From a checkpoint of a small transformer trained on Wikipedia: 10 layers, a variant of SOAP for these matrices.
Each number is 500 + 50 x the weight over its row's rms, rounded and kept within 0 to 999. Layers, rows and columns count from 0. Numbers have three digits each. The size before them is the row's rms in percent of the matrix's.

# down: layer 2 MLP down (transposed), 512x128, rms 0.0603, rows 418-442, columns 0-127
# up: layer 2 MLP up, 512x128, rms 0.0601, rows 419-442, columns 0-127
down418 104:492442554474471454455503440434479524430514536506464494496447482590494496478512514495508458487503530581531494426478499476491547594551536538465470556489513453569481475386517382441369452579433453580547450524437494545416508519533508569497465442448552526509583414509538451534542488452487417515496496494477571530436516576459518523505503405535412382482498429582615455534465583507444520552543
up419 098:477516466595482520569581455580484507483512472497564486434530548473479511566517520440492487513504552483566439443585477492537579553468475508534428472571474480527566505454507461493505522526491522483560469648511463442485504571529506493449470528524484591480541483599452481574531537423455472523491534567591487524410442576483366592536527446437442451500498382528537537525528611408465554539568
down419 095:524506569401488512483502531503392430569468447524471562520548539498433494431596460541535430482470529473454581532479438459496422447490544469481601498452550577485474484501481387515572458522469516516482558490493546539469537423494542557530542395527574432589493474409528519498430502553449520492498497449477453540545558519497470440420460586518599512436442563422489534481589433607532437490482
up420 101:600426525481476427433535510598519487559504433482431482574513447465529401545504478464524551478551565570586490536455540550604546465469559543508438479472608456505526490505490585499445606499489541554496497502457518471464525481569473506512549559489580493461524487514562450490502565457374539440473450454528507441487487485440474589492595438500526475441442465409480538516471500517635484385479
down420 104:467473510529542426422571524565596549560438465556545562510509457547478392520448494490482437518487467559395510461476417521510580489464517543514555438496433563473545404508524636554531559449541457507575527474486477460491460479490546511503507465544456521450498543523473412509500483407440538499511585430494442516477494468400539403435514481477519396500487513387468532542411467428399528518476
up421 095:417532507503486553584355507553522483463462498482502451491559567481499470486519468451429398458509502476535574496646491393533547548510427555459402532476534519648479538500511483515515482455496506472502430516525552470499548454448495575538444505458555568445497476580597515542539410586499458467473486550498561445452479562509430467534430505484454466458483424586518502540528424495603485483495
down421 092:453489494566507503458493579455479495458468526519497506498425580548495501460505534515608567524489419517428468551419530559536560568445548493435541525475477482514429495467499492502453552552530551481578509516460540604563501438574481460472562525612476421578519502424452509502426529422509566513409522415481358549594519463643534496478444535514556474566489548400467489474451498483516454514463
up422 096:504504517481473499430475475471471472490540512577392553394567526487469507486511515405580586530587655570475452537512534484498492495529499651490516436516561471525542498468480579505576503524584428478553461511400562468526507471471582585493533547483525421452529451538488433496480452501508526544554521513513476444412519517470562578461556537472563545495566562365487530475534512515548560480444
down422 097:514447469527513554482577524578433454505472492542558490577496568635516473547549439603534365523440450523475496411564599470500523497493577463522552500533399422561465417440553440532404530469463594562518542502505544498581499478410453471524472507532423527520576538545513481529523512565450480489526529520577575506493517485472539462422473436425443460420454537547556470528453479522499509544514
up423 100:531457476477525450412480424527371373474527542430543524497453465426533498545509477458438500545522457527587532485484500654528546489548457608510543433464490587493481419446453483481452510457419573482524580519523619477481490485493617497452579533422501496467439485533379487484479428436480484553541507520514502508481546420473506400432429510543498546498482528488545534502458509497444483519545
down423 100:464507499570483574613510493461489584515509461473471453454560501542450486486490612488428457496562536463519499518484453487504500452360544529463406513532557474457590560594533510593549595431589460508502556544543446518506518503545558478533433488512464590412513454477472484492531544460459564435417518569570512504475465591526436495611514494419478462446477434467467504474490495531439441397454
up424 105:559447498545550473466466499569459437473500478512532435561544517495491494451503480475584505427553438524490495470511480490520544544495564467457536635477440460560546520480522615535530675478557487498490522515473521543470467526500622555502532514495468502531562521503603555547579486449578583484536440485574508548520503593543527486469455473624559539422639535510565570484468538474522568519468
down424 106:611464478416578468428424473554536441482564499509530407548520475538448471484504524542493503556506462411459441484537450463575493551384563473536550514434440375493406489517582598553470514535540540518522501504464476510442508465505545454446459589566497527452518565472494464530521465475522485509460551486594464567507432529516499496483475514546359488371528488386528499514527449500469410457485
up425 096:422491465469473435501469473508517390473487478468509487507438554475480428485579509480503528552476412495483474451542514395598493471514498524620401599433446489463476457454515407405481553522479502536410497498559478557499543496520464520531455524483435571486374600519526512433508529506456573500515596539537493560508556504499514484491545526564441558465564538646458447546564434582474503556518
down425 090:541524530433516569492580528450483555556497482470455557494529541459593616518443420444503456493562505539443439530466498527473518541505496491452551436543560456570505485540517554548452492428510472475580534496385473368521479527458488468488472532551532468500619411444497481594551513443574417495471401428488527490599363502526419472477500527455535513516451464405531476445457505466564495505543
up426 094:519505511474480550429442501456466440563548490503494483559526533427605515452589528553448491392535474521426503478448473437507505439599502611422523536425475396461478536496549566505500471574551508470501431451421469477471619501470477475504544501530519547520453493470443375374503564458483516488557423497528553448518429490406419533483587563528505561493514479524511477498494509525432521614486
down426 089:511472478457518531570582450493498526516519531506472517418459434528459498539503454453592497639451459456561479590540484511489460558500547411560515503537522554514536488495433533527517501536426454558475499530596546571503370515574511533477454417471459501474549499539558655623505446622488499570438522521503473445513516549530596501476433486468477415505513526462506514527552430586538537435484
up427 087:511473447364423508479479517509505513455423538483522376484456492451424541453545487553471545466480526509564538513506438541468565511457533383469476533524407485517474478460507479503471517493550495468620498524478379566572478418495464554492538446483541521435489509568425579516480427475431574522520494486506487472539503463569438553469535356489509465462426558439499435482528400442575437486591
down427 095:461521525522462412555425509460461409440515526503440488389482514409564401531441457545464447439403448454575466518396484471448433356535486457545484470457467553482535516489593535539551549506519382427474487540477516515482521463437491483416440523443445541545420489456507540476541485453484500484503467501517533459579574431446532391520485551443540530473506456496442428529522504454554570512550
up428 125:544402516528540431539477558523528451457466530474474487499535533430421503472541569439413463540553577469550475551529460565603487511410464565518499460374514569587564424483473587525544449549558512523445537489491490476591618473472510469525531531527511453497430480590431541477500544448498624566475463514512520493501406569453473415522510562568527458493582556416472508530450540542488487482473
down428 115:453511486576537433540557583642477525471486509447492520437511508503511520467503483534470497478531482501483526497467555517428407515411533586487555422442499550504540367509512589541565495491543600537446541440552535440507495533428591416507564417444525473474473476539451502469492550482510620453428424522444520537485481464404490520484544535553566444580509591433506554551543519571498572453502
up429 097:418400547525514515508436629561552455413599493535426461505512470437490522508533516498505548547455547498517529509456453453526572418494529506512501510521589541510451500484482511452582499558469568501521422584553530520490501582420486515587567494516506496605478588470488505467565515532469502609499558503497561488516492463502451420459523471494585420495478409478500506453392395443512472445633
down429 109:514465496476499569440550596482460515494540504540537412513485468471482543425460485562540515434446413530487457447527586442423551443490418440458572531471509498549512507462409487430524511477496532500574520497421462552452556495644488455548494472547496544450532511515490444384419602513548523446494495471431591521516538560594548585489471508485493665507443557541478571503535514532489506428486
up430 102:347590501537541540485551451535534512484552531542506529500537589496489466425500519530474552512542573450403544511618459556499520571482519517468465500538586389496449531495594584481510580479606545486517592529556481537488435396492487492549587625485455496438409483496485409525522492495566527539503457564545453471547454510534441548462522503495527541582563540525495424503473547555494474488511
down430 098:441490521539497459459478474617514523463512476479542520447412458501440424510453491468434551425490448481576504526519660480534490394549529490588531465526535485552439445551466463564458449452507476501545527535560466521402404603460529428509568429537461499471538516395449408451516501516415435538475456469532526471466461460452528466503395546546501485584543544414567464575506457501487507544512
up431 099:525524441504446468487498501527416448408551456422456523525471496494505624593463560545547545436445493489459545548532464479535598460490444500577605473560454589530535522419454503513478510523559558464558485513427571482580442426570463519505546443436526474535552474509439443565592539459604478470449534521513542494563413537567455474540511530507558441546493522474555570449536503445588492565427
down431 108:500524422574504483550478492524546506423523555551527500484498595456582428405506479519539542467455438464482510417542387421471506524483465560482562477490471480476630421580548560464457487491515568482437465478528514538520510416474532426619499544500507459444511571582455564539454495569455490532511457483494438489521562478496483505385446513606494576510568530488508401550570505485571586557545
up432 098:397490561431565447593540415549517432549581511453481507442515494461455500519479425455487518512552458526509544497510584557604528408520496494549480514471549490427567454510539500531482504524599444565549498459551578491450489594458514499484459466454488450529480514382454532460415489467481485537575529540530501640378525477478475541454627488531539486543438503531451600537433493524533486531553
down432 105:523416516509452494594587549497379583492513488450508519501584628550464460487530532420577446518419534457466507502501467555570498475533540480588574506556539525442526489453467479466555609511500465549416519488470541440420467446458426465424492451542524586489497495447507509493526424566594534524473492526584495483507448530616529458587522540477546537588504461456498524459430418528570481537512
up433 101:531497574525627422573558449460508500506481476490464516457561462478443475390512430532476443478469492554555475497522496507455530410516526521399530467408519485516601587486458470505528477413452401485488578452506472492484495486493501409463434429499487584470496397471493601492507411427420431570448498462468539551450476466539521406465472497405468457479491474507516430399494458522482455412547
down433 102:410494458470453541432461512484492512527486560467505462532480545515623535569427525478559533554546536469456561477429552506517487606541503514618410596561461540455393513543522502550491535485492583516541465596487522486558519515490492579484554563455596436522484614529476445514545616518560611439547482529520461454536580507499479549515527563575518508497498528510514550562599554457541546529503
up434 090:457448524478455499538541500577500547611493503521504481548592438483503549617454414529530585566469455485548447535492520461401582537524545467536460560458421482538427507454528494513518460484574608567462496536553429546514478527549561463482456488527512493427521414534537546467494479467482562422468547522480480534511469513546537572535583476577559498527615532432545463422529461572647567508502
down434 097:475508487557509531467464512430451459464498500573471474485552529422662391468415488585489494469505554500541538502422503404482461509572549568539505527491474497438493556520584448602579541493519403477398522555455553508534526550471437501458438484482546574523508495440547523534621464436456469530520521427471533457492564482442443440566519513515550560549409471552553425476550500551515572555497
up435 102:572597423485474494477507535613461504495493602520504423539434561434474432470465483448591435548486530578483506475511496503529535506536416521475533471452514550440425581469570419482524526449446564535507491555547472489499471445487506539463526497560546473590536532445497433509550524420468455440381450486519399470501499400522516505497366455577569510484495585482505598551544504412462530541529
down435 090:430429497472575479478522587470530436444490490394503441474548417474577598494549536437419531532565480442500478484461465523431416478520456526490415475533549465529464525565447599496498481560405462457516523476546522460485487487544576482484463503498564460457437560448335555480594563471490516496530458457479535447492409475531562504444544550488542537518437555511436447436416429516444485484421
up436 093:429554445512503550575594621382516403490532510500467446518571549486486509505485506466518519569490481418537435446526461502423473414485510461530465411524549462450418431481528480502517554432576515475547533491571492499535464514490478512520504566377521466499453583636496527565418489494469556513537512398574391522471485556451505499453515514476541441538536525515411451494476579482529412559514
down436 102:484494558416404464456440469607514506491468421490482467484453527450436446517549449494449517402395542554402512550556471528626564536499541453450508534533524570581613478478464512480469527469480489520433494488504446476464624420449566556383535472519531493445438420395571517444503450499538510469470511492524488502516498458545437525482463527493471530420451462480478501442529439536470545396446
up437 093:586477543583513435533510527454527469478558512424576483452475544535475495476457468495524522456549636451490423517492548406525481455402509516441510479535523578481505540489575459505540469419454487570505511616446419551508569543540555458527466478471488536533479505511478417447509565526574626437497543550530514569490500450504571422432472525534455423505577477487521433524559384537561592571524
down437 102:506600492499516443444562497525445508499525518508497502536538485448550490488533585529529478524465399542448476544554397507553559462587518492596499451504484490464551444558470546538490511619527465474484605563494547580467450504542502563496468505543450413466530493383517495513448415577455399448519452498500454499505652530509490599458568477480529538477479580511492590471510463554449433555399
up438 086:558476596452450427546372432563443502486473493495466396450496516590500510448419539452527552533480469501472478503529490534517489547542442464500427541528533478554447551515490514565482396536482560532485494543544454462503484464535571418464414449613551520429539522476538500423519554488388512499545473564545498418472559567532462539427518538575530506483437560449519512518521468537553448433343
down438 086:409496470549503471557577495493468487536449501532487603529455575489575471528513495542543511477388437444520483403462493500438452493505572546418483419516457527488639501534549550454443506421537436345482485490459510398531464531489553506515546502493431518545373485469469528445438506564480510512538466554486482538594485444514457450516552487452504523536587499551500496501533595560509523582608
up439 105:462502551424484523552496489508478497492496481540418540463556527448503520470528494572515407512471543508470498498475502443443532545473525458539460462543585525394482536613472573435523429557505499428465531550459438408416482418467574551555553536540560442472582476544542579442440405583502487407539381407577475502477534469491519489428556505477573538475447390441507518519444482577514446487491
down439 102:523395582560507504480593518369550541452489426456505528489403554546528439540533507543549512553543544566555462440416507410473548510476372594511485436500580477513485485455521539491453464418524419542549607469444532497519495493390517517480497493483502582487458548529483508562502573488477548586457577496499443494558502526540487514505541480525568513495428550523643549504589488486500476471451
up440 100:454425481523514518506530476484490484502579527525491402459569478615545513478403559472585529581463508518573495512616535452534547462423502508465505493574524552519455517575402555493528551460474577522554490587418496508559425583479521475469519464384472491558535513484538489551498467504500553555451602538614523493530503542495570455519532462521525587507421561526475478476519454607575611476484
down440 095:519464446473430557569546618531478628526505480454441542398519490475466571562531530527418486490576421505438502455504436553488493418566491520625484509550549486532460491518578502546526476509495571498546426514474518433456417424456473482520450550529552482533504431503470518526400499533517479521558422447496445428568563503531442537582427452510523435461513464583538506576590509408510516560468
up441 107:501487561449489611481473477560467450485489405457618456472477541450472571543599465488489498477380494525554560502523533551622537525440499541546432547554461474511485460581528448542431559461484478484550470488483521532499463413476530472520563563453434535483561388505554481481519497466528534450451579539549504541477514550514521501480533476619570688524518464498438467520523477515492487408448
down441 115:589371447578444433539560521461482556508509490437582529483542468523478457502562430518527566417517370509477529474480461455462381552488461498400518399491455475542471441571460515473516489602451456473429488522462528431479616492574417452473460459523482451522529522490539541540485492468438569536366493507535517539495520480440444465503486446497561457527432502497444473496481482440489539518614
up442 091:459478546481467488406483486391494569563589463563455503494574463543558493518544439463521563467520445625511477518593516494404505590465487494472551562534450468452500442479478413487410505409415471513468543459501485496512481443548444559562529488456439399656415483552540511542526519469523427534431411500524493467512430512551478492479539446418537547479544496529472565515495513441555531580493
down442 095:512485457440382465545453447457561503380463473511548486422515593481525484485499516444531478453541411475433535565516427460432459495471455457559606519469477429440414529435485596478578535539486578558527465423443505559504540529525575423475487500535407416484638515550398442465452509467534474502568438460455503472497551513499478442465530506549443462470489539510564410504526481542477460516532